config.toml
n_layer = 9
d_model = 448
n_head = 7
n_kv_head = 7
head_dim = 64
d_mlp = 1792
vocab_size = 11813
activation = "gelu"
norm = "layernorm"
norm_place = "pre"
norm_eps = 1e-05
positions = "rope"
rope_base = 100000.0
rope_fraction = 0.25
qk_norm = false
attn_scale = 0.125
bias = "all"
tie_embeddings = true
parallel_block = true
init = "uniform"
init_std_qkv = 0.0177
init_std_o = 0.0
init_std_up = 0.0177
init_std_down = 0.0
optimizer = "muon_variant"
lr = 0.0122
lr_mult_up = 1.17
lr_mult_down = 2.0
lr_head = 0.00579
grad_clip = 2.0
warmup_steps = 200
schedule = "wsd"
decay_fraction = 0.49
decay_shape = "linear"
final_lr_fraction = 0.0
batch_tokens = 65536
seq_len = 1024
doc_mask = false
train_tokens = 429500000
steps = 6554
dataset = "wikipedia_en"
Each number is 500 + 50 x the weight over its row's rms, rounded and kept within 0 to 999. Layers, rows and columns count from 0. Numbers have three digits each. The size before them is the row's rms in percent of the matrix's.

# layer 5 attention output (transposed), 448x448, rms 0.111, rows 11-25, columns 0-223
078:465530577403572443506475428468469600598558607479536534476600514468489557459518431446518502461479462476549463488487472456484511466449586514508517535532452528492440457613438519421556546584519560520492508396456585471517540402496431504522516431444474429439479473463606551513541382549489536476402562552491497529455478477482617412437502518360570483479440480486487474533505530471499486630437431431438426487505521475512550484554530557579493460467430476463492521558561503544569477502515558485480530482471473618514571548536499462534492564485562549446473528536506487516455452494394650513486452462521492515471508475466401620517549484438478508554525476451494530465554576527476575605543
081:471496476505516499543478516565558546492515568507557536621575603507470469544516437466441468387468537397558586436580434489579473440604440500509431498573484445506469432433458579482541506528589434497487488576509531490509490446580682529520473482555533529550426521556534537504432498528456608544481595579510504469583450508491560566594527540439599490495522446479439453510495506425483534531560480546453419500462524539441521449494531524435398470504530540531541502458485403426449544474498448564587460477475543585389512580505478493561488447509527465518506472507513522482506551470504393593483448556447511503535570519447508476663431560510559431516451507513525467557451496509419491546477
078:472521428482455471516524464547503497577565497425508517520433476545521546539473490542509500458444378443465549444554464526497447583453442459433557461505504462440420513572560482581505417458531508516508525487413471500453426478518488512476551503469458565516490525516568607476549565602505433491537449554506431437435496535545519521491540529533515485488435495542484461552484502548535489498490543533619528513542484423460485533466502526488505421614542512556577522473458573596503475478552531524494436476511558351414546497549511558640497545528544462513493472545519470546494474505576400447484394451511537501526484516533546492513483539490518493440436622428500475583463506600512599511466
086:458465535490476568457513528503607450590460458615584435411542546554521430508439545396534484555602477492511399529449434520460511589513481476495479440468560500464434575449439576623630472507534500483518473468420431435407453466467515471543508461620554507443465534456493393474523429513544459444559502458507547394444440394577532544467515471477485425452547541556506484466396578569452465488486502483506574457535547463461545442496503459428467563509448486431468414455507456485576483554430479513465532509492498557564515413532524393471501496470449526525484459435449492565505568457497536519483489484493434534433576453520447465547530539513547536505475507497440568509448467425586599450506
086:508548492523461543613483514555499531480494465509529487578511480554514459557412491531531415492563438520545412523464523482491411380519559469473452363474506483454421501461478462506437470582469466463590514512433479531455497565517479461514536533573491447526558538534442512488550579447489468464409533528507441490455484486554520459518492405569458549471531536557508512549555465486537480428475549446534486462455464472482502553506562505441422485644478487436457462538509545451457536503545561561467477494534485581559506409449550485462563475528489461500485563442410580542548575525463535377596441446576489512513595519547530477573512479478464558476479453558448493563471558373495538453509
093:524511387424471532439555523496520459438430460521517483557540453559526531535384423534422470517490430490569548511511533584387531599464479566536450496548538520504434615450509549557518473588575529518486398502587540490460504548533562474497512524539461418437375538522562510562506443469452557519524584577544454552522505552541543538426502478521530512519438480427535640475622476492492465477415491596591475401509541499377498522506554451468527499399557533481466563527557466526506505597515517534514528435442512534448517505436493532474436469455500493539539423502408473499544486483541417523464554518452607560484502537588524522422575502579536474500569496576423364508476609446564480554376
084:485481491453515377503465509533494516465578362411503491406547562475536512519550536443587486547371604448465519506565506473503555451474464569542504572470390533487508543482554510599456539529511439493545460445450447518537501544432395409517560610583483519572614534458578438524504497526473406357534625488557483513490538507496600541541608410436546513510544497462507522512510509520594513417486515458446464514588452487538489522501466567414496482491476482504556556496487524520544507507475423576473495541511558656555517469345491503473500540542410565495542525594363483502508523502499537459614457494481492517475565492472515521475527520470480439494578424417456478498451455477494495490498
092:474444498542525558623586529462511574499482555588525451490454491495430499578532452514525518535512421553557513512505519418491432425431455535450516496472500598568535553482421405501511542478429499478529444498512558513520532582432478506463425493442495457577522487541451470476581490464466512431534603472532549558561418466493436529458502562508502430443535478524443554620414383510504495505485468531545458479499433464480418504480539526445508451450568479561531467469450576504543514451530512466551481501478462526515562508504449566571574501568426483470431504448478501471552476457334504523538537457477533512466508493548496347463527488539469530467602522448516543494484540526493537456509
094:511455495494488477500579472563423497448522414519527522458557463455447525578586453423488516513547435531518555442538500519494570477528520499591486508537621503490512534517492522494529483594566479523558515536558462508562493433418418540424549447564427467514544553562592496449497414578535525434541530582499509551483511536560522479502465516464508438471505416401468608453615408551547557467531550396455533501505429510592560515530599477581487548566465542453478516473550435434471501535461417488488457531501507539534582499453413460485508523485498473540519472617511432539455539508576523523528484601526372421533505448446579527582546565478438402471513488561471528426573502482511455472459
094:514486520487607484521525477442475460552515538567477559501510494581481547478453482485535484478550532496498437439553520528509510593515485510417478482514477494534561555448509514475456474517502549465498523499645589484500505649522457536507491440449449514509469523550552495581512461551543491465458526430615482482486443508460563505473487568523559526512509521441455452423491424508527467616442502538468388369565425498484519480437468504462574547516526482555576490480431559502519494545440486514483578447465476550576532435422453461577517525469504522491535539438551398527454438559515433437441528499505486512508523522470437542381508471478505475393490578489433499570472451573523421515477
087:482462472518526460472497467624546541606529439459500539519412473525532546550478481435559488490496480516559506506533463496527432583483430483413567414512507434509488602460457446520533537515591501486482523479501600575557480563555553516438574481503484578489482503458515439371444472491503401481489539542473588401611574499552510534440523496558459574503429474417526453521515475457518536439600423554560510537418467452496531426473541469460527480555584543558470487500528516396615516422562528484519501480528545636561565463579434510420518524538467465483509481465508517488606532468550543396421534458581469524416494503619500543517435387430403513482525457463519548421542603582478611474640
085:467534457560482512440509522428444569463518573551433460452515420502466437491463552481576573438466493502511505455467527556488514591522492501551519424528500560438544606459482412578542522591535568472505471528512503544485575408416520468524487541445547458485484484422437479564501447477433521519521513493501484556443573587525451570523479538553526404528484439553441476581457455496455512482536412461457454489514530513420481564480485489545466430565495472512450481479532518555456482594562525380508427555488563545474532571540436556526459525494435562410501399549528425452551529553510437563407397356503409519491490520553530605494597424551535458509523484593507446507505428580436547496485
093:427497583533525578604527502399536460482525503503624460464489541487491458465453598452474422539493440473455476546489492483533535486470557532515499441513522502386459473413417537558506491530486520541482451454541430485488519477474534540537449553513409467475571548533535279457544462463482446587497475541607506481495469551472475502527577433492548463473533422515438419450414458491438454500512510478612564489618532464492534559460528531510520388433481467442521444457500468521442525514514515560561507424507531527503532440588534475588498516549512491446441504642348445563524533490403421551459389519564596487446511505523663477506519515552531522554502472569558443471515478415450489534491
089:481553580548495551441530433487593548472533456602538532552454495539566503516518561518390471457505546482502393444456459537536566445437508541448435541431552495465478570552501501535515497353489520504439486492442476590607457438459559504500639468414479480584495578521438475459499500502434486479476513535459476348467463499504428465484501429534419479617463499423441318509531388501573501511550517427401465579539514516604548514500459457523557479454440508484488488449510506485466533445475377592537473454583474387430370535572467579435583551454447483529464513498526520504411529467513529527509464493505589617596470499538522565435454525513519418429470487429577492573506488526494510558492
085:465482469536498521494418561495533548498458520496495487458511490519586487434514489564521513441493479444463449445539504480538474466519531528572484462426442470433506496404462472551472483538442409382499553483462564483595554445518526477632562445506454438558465401507446545402554529501520531525537565544469519454598578512515511427374480516462498537565412486478531464501589535510553513597571564509478541480487509509428495534479519523592458527596483601488544507480511561448422526515495473592426559523479474397525442596535504537439438442461444534556490446556476510517476597474501464563502487464581443450547563551491418399463507472501467429502461420514512499482504487501459558590460
# layer 5 attention value, 448x448, rms 0.14, rows 12-25, columns 0-223
094:436377453545371512518556405529479436467491418585436447488465480475473496497527449509539496477570456505461504510531488565456520570515499494512450528517539476442533571554487421467543635466526586370510387465562436498459526456455406461452579378419466403584497465559558495439469532602457441505489476494487546527422582481525525467477522529489544462505571559557531640546511452425475466468469605419426466474452479425528554501486461507554463545498454478537479520427431514477538509559594522486480608481537446545545485446532497511549481539538437508526352520479415556425487483538403505467547576456545433521562530489576511474489498516486520534529490428413492417378509469556506481477457
089:432567518587529535529454508609427561479527516476561524463462496474406519500540524554487580545562521607510452450463438484591617476546609491574472435536499519517501531468413468420558532514497466466496522459596499501477556525587596450516457505493542435575512523510517427536560441489479523518528436471532481522577514421455498538562466468599454569448489500445553501444561556500412418513498438458464461412464496567513456463566502464559553486524562518469514451488501539459506498490430563501555497561561480523504553548473476478494495524521655519526449449440465546401497622531485580483528523551569517565510477459490528587447492470413508458465528533528493493489566532503499429531473
092:520525535515535577537440443449455476415444600464685635546474476526480467477481445536454525499427489520526566429417527508384484435510514496406525522566375445470591426564505556555462503429486427518496465486488507548452469371564466495459524500461535527536470535483537542469532467518544479547467597521481570623520538504513509457481537582439489479428392492490532452501538534499507519487513469425570444466514498384549424536513564565491571490417606492473505484505614452460467483579529496505551502540507516581516557551558546476519520520535470462427479468443487450485543519500562529470564462572436455451537571506539566436536451565406575467588548609513542571473581519529495501527450
090:518450541449561436470439526554529490545483496458434483520489572555583458455448460406525494501535488430444532493486522581542478500485495453407525533440409529370521554507393488440406512411418492414451488544402524479553398468509530525456476546433563530498520471501527583478490534557499456549444523478416414448582492491445563490493469578489518502505505455472493478483556517613498575430454396491466523559512542438606569493429553504577649427455514551516478513494565509501545530509492531505437529578416504564492461495488521488451561490426488510555563482531436446626414465465467538537442444461528460508515504451579433497410514481397412434489529445538572515471558482466501473536525
099:487492490523458457533487584471439540533502510604534412452513501452464462444527469450505554471504382500520554524449511504507496367600494486497642528517397494420553470450431487569499522421418517487571463445490460565456454526421500506428507535524407518597542437463484510464509602605520532492412462425573537487416508495499501464431559608454498481432618467555496467582462550566529508487546471476465450509427495520527437590523495446488502601528439471623515466537472468457452494468457413459475482519499561452435547490561572421516586580495493485463458527476527447502527534498510580368452464571487468591429463506455444543561450471469525517513460473414604484483486453498503426446516
088:480511563517498496508566502533488567506514485535492649549478471501513450424465491546413457414473499519502387472462511539505515421416445551512528477524460524441450496499480517505511518536489500458495548516448469425569442514567486616504517509470518429500507583551459474524603508604484521553543366440476521510498565538523505497410488416526440504585469469567382497548473460472444487506445489445500535543425393441537493431479506493490568486492521392537476424484401545512483587475502434529490442539479491455496459548458578571436494515555555485468535453500541463514448478580452532496483556420509389524495498576571557487466525511419467477586479471532608482542469590489500493514594
103:581468404432503467453327523532539473476500514470482426501528512571494546471490444499551553487444509457530452510522509459533452472484451548579569593471471532471408495541432445453623547513427489532472474519465540515446509481440493440499501418443424473465417531552508524511439474510527538540584478524493485505503457557504584380433524514495438406466418505512509512492512530477543496458520517473500550423519558470512454510505472503546422462524452443469452508527579543471515545517548491457479571457541491490480503507441555294463367542398537573594595543477537507569484553550544520573460564405549476584572447483523519581526465456582537442517504477488430518553504492514481476463455
100:437573503556523513591471513524460469502590527541569662430525468507620484497457503472479430519442518468451502472546509533453560345525499435467505439500480518473487489449462480581512428448501460571470471525505483573497404549496544531489575477509512477481536572506500470508501508528470561442484535476544549472495460429400486561511495514436484494540526512488469436479528554511560467530445570449514454540476605484542420555521429472497520503462471487544499496536462502585548522476582511507507522477518502490521535447468570456564554640539466470531437553430433431467528468529444520521471459598593449553516531575439487491511365598468540465530519482460515462465467523432466500501559
100:554539513488560460437508470513522578534455537364424479451642480406500549578501496529535488521399423525509481610536484448565563421417521495483565506490513503534489459541489523499500528442470441458458508496454528551440555504548447519427445494582441567459573477446471538418465518507484625483490437517459538585496540480398474434468520477556635483500557433539578502591516508450481505450504546564400382516471513577470469530538570450539485558470444546537401465579518486501432524509444483559558502505601492444474568551510523519524525495528444458501536492569572581511548493448550540555465466478554640465427417495497455481432408463549485513519527475464562488462507456359576499451463
090:505507461473473534551520495512484548455505441558551582543426603495473476492528497449529484445491493482504485467418501496551594541512578516494489479461577527503531540527492468440436436486541560491464544422446444513451477413498575414464465535459487503507502574431503469444550421445495455470475460557451427479451535579420482528500425526437533463526509457542581461547529616439543421427514467467385423475545518506497484609543491509463524428500426406426560475531554446544511472527465572501519541548506561551410394569482541528552469481499467576517422485466490628525506493507406445520376485590408544561486608475475460396539474576540596480512501417444422490573463519471566430441456
096:561502541437518469490514478540424510540530526522555446501533494467461562521542394494505496554520479463415534486433508480617520420389474541510532527485492525541450495419470541507581380540475549550473472524517574515496471503558314522511548475463354552543520498466478497536439553499528453471476426524474507485587439457456526347492420551502375540464528535495527463443481513499474455605526470503529517534453441471538471513476422474475405494491441495481553448558481490499578482507574487527525532580539497417534510522487509436615554569569486445593518534507451553540542474396534592495499560492550475475533520557463462413523492544460522475426448451440521469507468572464512480465429
094:537484528465506467415430502616411583631510552505517539465535452434493501423545449473486559487516448531494429478490503476465493507489532492441565507539507485560548499511482544541508566534515518491439513520415452521496499447504445523426508482471497507516458508508490627532530512480458542445443557496467565438532475478554484540491529537472480440496555537552518564471590457597526543439469502426398446408470389488570388481472514518457452538534580429499409510466516469501512523507534522505569507609547404603518512457523453481473530539623475520425524593473579481537434557453493493495517499363463454499461519408481475517453491452411490502523493463502479586554499449506526450506463
093:535485443499511420403539403481422506492545592503533551533454475527427486425501452491578497468553555565471433449505480561508474545508454513500455437544501462481609455478503474458490486612474492504536499545455492531457506609532460495518323555536539409613507588459432544519551474472529477451524546495550558479505562580443529571514547418558517536513480504495559550467475581465539456430434439494468510469460476514487529515479526518442448496612637447544623527505502570559480516442540570484558431469476510455491553530423545495479431447561473475546462423537626474515476514425450481595511420539502406480482473551461493510391540514517467482587502476523402490436459532496548470636523
097:518508475628554501500515412435516417559563523547529498471463518458519449497415530491418486516463482437531503477485430566526426429472466526475485488455551476479454522551515416499523466492409541473434480547452501607522377568524495591399391532483592531560564507452620489577387433585580493454379482473505508488440476501426521504592509450490493553502510403371534503572471506510493437452556484437536454454484565550479531498551546459488513569488465517538475575559473588512536423531503539515523499571428496491550531502458556429378589471547500485567441580456440550448533455510443487457451472539437575570517469544546503512491563511547531504450500564471541439429461560504544455444467